Part of a small language model's weights.
Size: 14 layers, width 192, 6 heads of 32, MLP 768 tanh GELU, vocabulary 4096, 7.06M parameters.
Architecture: LayerNorm before each block, learned positions, biases.
Training: a variant of Muon for these matrices, 129M tokens.
Each number is 128 + 32 x the weight over its row's rms, rounded and kept within 0 to 255. Layers, rows and columns count from 0. Numbers have three digits each. The size before them is the row's rms in percent of the matrix's.

# layer 2 attention key, 192x192, rms 0.0581, rows 109-191, columns 64-127
129:100165139123109139149157061155133161147153142152082162155124176158100107168113142154136105107084124048147102128155110106173122179166147102055102145097103095106132112109130151152115107103178082
109:140130070158149115171135117179150158088172159107091154084115163142108067093181176111119074153140164107148087130161210173170114105110123065114157148122139152132133102158128084122146152110114145
111:141085132125069044082142147123140099054123165102140120118148138149133160115073158119094142103151091056142168125138185161181078126046133150107163107091153094141098180244098133124131129097108145
115:073140105151155107143081128111086187089133201158115171174121157112150136120180107100141156151110133081141162065113151171156102152127158112120162112129164106107107147129124179101172148114145098
104:120114142163160084141127099082115125159159066096119151121153109137141189170064106117177194106139146165093101130147125136136163189106199178121115109130146115151125102162111155085080127142108109
097:155157102115074137086186165128087177179144137157139120104098118091161113121140090175114164116115081181122069119138128192095114162155139159112117183141129151046109165095055150146093092107135146
114:181101112149112150182145100158176101086169127191152142181116101131124121205146133068093144139095121113160092115156126086157150056112158111097137162097111098129127126133093097171131152152130149
110:122088181112109128102172074094136119119139093165150111090143153161062176097030071093090117122125156086099105083172092076154142255099121114118101209113139152149172136107125115146123140133094159
105:109182128122108156173096087080148166128097117117138145082100100137116170137122116111151177122137127124114123116125140194129126093129111085144126090096105117086120082136087112089132038162117155
132:190082155143154192141191121079162145116075163174117118092120186124108136123080080122132106108153127122060127140135150118132101113122137139099165171131062155115121162132147186131131097125106129
116:110156140135141106172098155160162164119164123116077113164160164126179081090142148152106122142143118126135200135120097102084141090107126088114123147166145116091167116132154123125199156113138127
097:169157131133079142145178080117086135084074127162130098160101188100140124174123065089141129134081093178129119073156124149097119117140123150146149145043091110151154144126127174128136094146103184
107:114143151108102160132146152093146136196132125140114078101151115123142145117135132139090085138157098126162162121130136139093147088152157149116160179177170104138141124145194185092073143163154170
111:121138143182091159147109141089152167100086138129129117129119168154094193118102165060134146122107107118154137075127140139117121156172103169103143051116161125092119126065117172123145124127094157
115:109148127147105089114138077142185124147173161101083152163102190166173075118113156175132145156128141081147095100150159108128100184144128152088112123137123118118176142154163062169133136096076098
104:139095128144123084070113086181133110148086143149102149158142175161106145176146099124145104118145089158200106106134175128124165152099134171114111135095111173096193110143206127147119135119179064
104:098097162135151119158102176105131133141128086107204164138137066117101156071118073094119128138136139131077128130153045096172186150138146128136110144174108118165101127111139118226111122169097117
110:109133173153112089088111139178144133143115098152051137186112191151182164134132147100133093110078129125081090051181114112150087083184144071124155146093128081147105135107092151144136118090096114
099:134135125102080135123128136175150154090160168101174116142117127091125082163187163114166130107082115115156104104141133092092152174175092094116097116118117191088097162157123180156190140116126098
086:132123060114127111072139097082119125203176084152126096059102059123131095040155109136119105213162164170158148140146060128109131132216137164183133173155158131133096050120140165192141135135135144
102:136122162095135181099141133151154131100140125123112068138161163139108108144097119093113072108123121108120090129124143183118141122108087143185082160125113166080111206089150108150138087089139144
101:088149119158089086111131109133120109148132167181135123110107115146139131071100136157150125107115147158170161088152141108128118115154173137119153141104141097116100146167082173105146116134156077
087:150126119163143131123114119133146123126094099195105149150131121141205092172133178104134142187085163161096082117109096161173164161187143130123141141091135125139136101102155087111139074056136154
081:092097130078125104142159110203059163115129123149078145100135065085137127124112106067168147115103157136106174126177183127201120034096071202179098110130115139141117088086169098130103102065207118
101:123136125160149108136088191098081099107110125074125174108099073097207154122115129091125135165093177154135143161173097177144148179173135089143111110136182099146128065112105114130138075130082119
091:120184105145134109164172151101150120138148083150137133079096099095134085174145105126122150168119125147133133139088137184141178163207149180123151069164157178108099086144113112092144092105117139
073:086123096095142085083117091126138150121173148080103162143077154160109104150149142128135139118159090098145059138057098155152206144158171126135156123118140055170171139229113146153069110140063090
078:139091121147205130171102162130152159140181112076117086123093165132097124210177131136209148096093102126125079115109184133151127107153137016122141111104108072103149112137086131130090161164137126
090:134110178200090127136115119146137066068110113106117166154129158122126116196158171094092099153074134120090075132151156112151133177156087115132090151135206121130148105139058139102145097100145158
095:077137099109152147123116128088112096111181137072137135094128088088108158104119090142111154156141123102138151132128076110164134098103151130118134171150155158165094088106144131180138172168089148
092:070157145101114120090097153095107087120122171065104125142098132150193151112133111133133143110140151063150077174144106175126110068118112104093142107134102106149106108146144153079085093174063077
114:119094147163094136096153109153155121080098168152112123159168173127097084170136182078095122122110122071130121111130209170164103109102069138114098153122147166142102110139090111162145120072162114
080:146086107121174136117111167114132145104139108133127124138119085074080161154075116130174158137147116127145114087125149224112103098138133099145129179167152136135133143138142104161118151148111117
081:150134074118068135148196132128082114109138123123112184149171118158165084155121141076129176138111107105096136198157100136104152048125123089177109130141154076126156159098126085127096158103111146
087:178134107114112133091107168104090072130105092127150128089112124144144075119182075160075137110119138114114126170118116203112093165180126101124106187126193122158092128108127076109087125122100113
088:120173127188116099105159156102110123167126193095090153050114122193117095114084120154100106102109170127089163142122158112086143110096133134097106111111105107111162222150113176115167094108166154
082:215133065194066138160106180099124055135164136081115130110111076093134143226159104100125155170115166123126113219163105146149116134182118167128089127183149099175117206097084100184141055186100158
089:156112164120164092122122080124088175101101152182096122159136221189157147180122141163090141147089121159111077089114150148121101193074111127110121111129093149140163185146066083066166161114131113
085:139158120153122122082147109124114138142107190165062121200091147162119153167164184132118086144140143164119118068132149136128092090102123066083095141129093169136140123169140141116117064109160073
096:161116145097105166150062146106123121160177107132104152092077087101122122146091107179140131157134113150107118148122146071116097106139108092135148068096193105135182163131152134160061093177153117
075:118121108100116109146100143134128091136125130210104144069126101104058127127138126142149099180167141097117144138077155111113089108130106173125107120142155132086153154105124119091107166094098122
084:133159089113102152090165132125119045122144141085150103125201070114122111203115129088101132120087114113120111154132175168072098185117080166130068114145149099121113125120097127159170143153151131
083:139162137122127134189148086125110097156161094151155115145113098130106135104132124096127114113141103157093122208134116088119141155096089155113112106144159098032094166104134145159121125167060141
105:132137156124085171044126108224134122154151170131140124224145133179113071120116130107106060113123148108099113083109155096159102131109129138099153121179104175044130097144139113139168140107086112
086:089056144146108081134160123150109113114172122087149105093136217122083161151086113093117107154155123114103128044115151106149132202160142113094138143111132191108145109071130153098167125090191109
090:121163153127085162156112093186122084097109124136128175082124143067168077107094075198083111116098143141136167139166137167087101188138151146102171131121090136125112094153137101117140157100116124
089:118146149142096140081090127152127086163101136142080124131149090130180091114178098158139124115147195149132108130150097121076101123139024077117144114138118119126155168193094159158166098133124108
090:145081141159170100077207123163105146154111127189103069178174134117112098178072089168151121120106157169132049170113176087150136104153087095154053121167113112095140097169127134126144101087164155
097:186166170078108126098113129159123151172157204087125143132131058140221101153194150144172153119117161083172131193123099092159148178124132097105144114116149152180140180182122103129102168138119072
089:136130099169084146130170149072142105115136108148143133087150120109081140191116159077093087114157077090136104142156172138026179098079093156133121135129128202181137115118108117137154075103165118
082:091215091111116146066133139116157128164132129103128099094199123116143139103142160203130108107110083118073163125084118108148104124064190187118120152130141149126157134170118140170129147155105132
107:062099132112169106126194165084106137157133147094105163107128171135120136079135157135122154159103099175145156127112142145122147127116089076147139107124137163111164093133131155120133148126134117
095:101157108073116119098140114107090145127140163162117127143089160078099166110192111116187094148103116062083106113190144146150092148159107143141147096104153083105135171036162105123132072163177169
089:191142157052163180105084143117156140157117106131132098103144092118142171161096093111135171092108141115087107158135138116078132136112100103170109154153147101076149169109130089089113169154142122
094:128159117203162121139147123099135096120098065151167136138123153128033126084128137150137157150083148105120130149110159126180157160103170167122124156090109109164074125095167105134090110150122154
102:192092128114122116094056203144195117082092138110149112204169154122094119123064124107107063138128129159159039094135113105143093094161122104164114161134133109142137176166093141129119137129132111
090:129086104163144082129137154121133109112074105115137151200164128181155123135096166116185161117155170116167166120176164052162162064123150060121122117177146092162133152141109064134163126121185072
086:130082163109170148166162207131117131109087127064118118165085115142093116171098130162063170140151132080092170141110145094082145105063149136141123112155084169194113166120127125140089119156099105
101:175113160104146135111115141067120135120159113152141156175138123089112114103086109130181086143158146121147104142095119185143090165196119130141202146093143167164128169121049114150122053158100100
088:158105139095112146101073146093129147127144109122134150149164114141184150166134162101152125146147123146069127122072144104091148157045124046158159148139140133118138147123139158107153161088181107
107:076076160165136120103103145151134120077122132157101140164154151185116101168110153108139114170074152146102117122104131126176117144164161095115162078104139103133160188156120120138145097122126102
096:100139134108162147075125121118052090086114160151110165200163127092134108126133144097163078100101159101153122135078128110187100192106101190140108119174147124206106151214090136181147088170120080
086:130098143106115095061171145097170178069158126120123145179134136097092127115087140067118134157117119077124099083172142125125158056101107174139167191101091110165136110148099180092130113105131101
103:091096169167105132131133156130117092115085141154098106161166099098162110162037112086168071123036127136131104113130095086139117090122173120152107144093112138139172143179117168114103138139123049
089:152132129148071105093123124146140061115145120213143078133145142182124161143168134133139188090094131152104090157037126157117095122106128159077148096100102121113152164117080092080135096099155172
106:167153120151117074158114098138156114149097172136137138146156148158170145079058161172101095157134114137106156111108160084103170095086148115125122173120108105123119179140100126110173165119085106
092:116090123176163161122160123139151123125093221187101143156145156129111101046157132068133155136153103146081111080094127169121078133126128103093090120133143188162112144153096189085125128113187088
090:115150092149063129100152113164070160117157105105095115082131150105096166087186162075098124101134138104176149158137128168171172092125129141102133121121117154158147109185168181155174176166079124
109:154131137128136128065055109086099106159111070161154111125153119121126157139147119117209087062154134091099092127151141130169092169203125116122101136134158141108136063145136114139131144115140117
110:091158137160156119115157080183076183127109165142086158119120097132175108134176155160144083132153103097084188101181134158132119119131130122094125110173092118158073094141119089118099087173103102
107:103103099134144105181166078155082138130142126106122175062084097169140138139212102149120153173092111127115188140125138155106155103039114082149149092144174156104133059132201155108116185098149074
117:102120126085182176071082186094160132097216121124182044135179022052153126108108098096109124106165131111113115094077139132161115110144105150153132139114155148085123164117080107125102112147107147
112:090128181144138150220145108143128155181094176147120126129149117164128148084092134147129107171120140149137167162158122124057139132172125083127132112134071113115125093100134158090199063141127062
087:158139135140139123132126120137140118073107162175111189151063123191139152143076171129150111088132095149063069126098152187140154168099137108129143116113125132118149140179108135120131129128119076
087:135160130094151138147160149073131122154153121161163051106193168165109148129055134122182161086151135135119110156093102180162137095123101111067142147052125123080113108184117123115146104138103136
102:141151111182113133157142083166104117152154163152092145094157153155158138133124141149154127137147150156166130192117163169079142143120133047098136079129153149172146119115178115125156117112111129
087:164128145151149150114103095157172161124132117113106090083148113141142107129105089117103096106165089148135113161098115120085110165143143132118168173108098156116135234109114142139168108110023128
097:098092195119092071110207102154130203166113156143120134119151108162132145118150124144161166120144096131152095114120123076201171099137121124125165138107174135111114128208066133112152124144213159
093:112159146087110153080084099099226142129136049151094111131178113141092118156057116128078086127153137042139141172125154129137086091117113142112163168121131158139128207096086088107094125145136137
100:110131138133079114118169086175090156124113197134097155122133154165150120173099096168103078155056153124133157113149172119143103098115139120073118103105104161110122093112101119155198063087129077
086:099129124115076124136184125069141099137118044123102134130152102109203154122106122101055152096130110131184132144148066078074119071129144103146166166137178136086057080174120119122114166131096117
090:169132143147108099139121148090126159116179105185126069135127172163151126119161164091125105119179118180091110100114108141092117171151114104127110085079092099062138191127120225135226124103169075
103:132127136128099156109126195123145105162114196141166104109095165131087094079127109138102077170112111088125126122117181173145095150101134130153142116094134152070098190056136172083127170138150137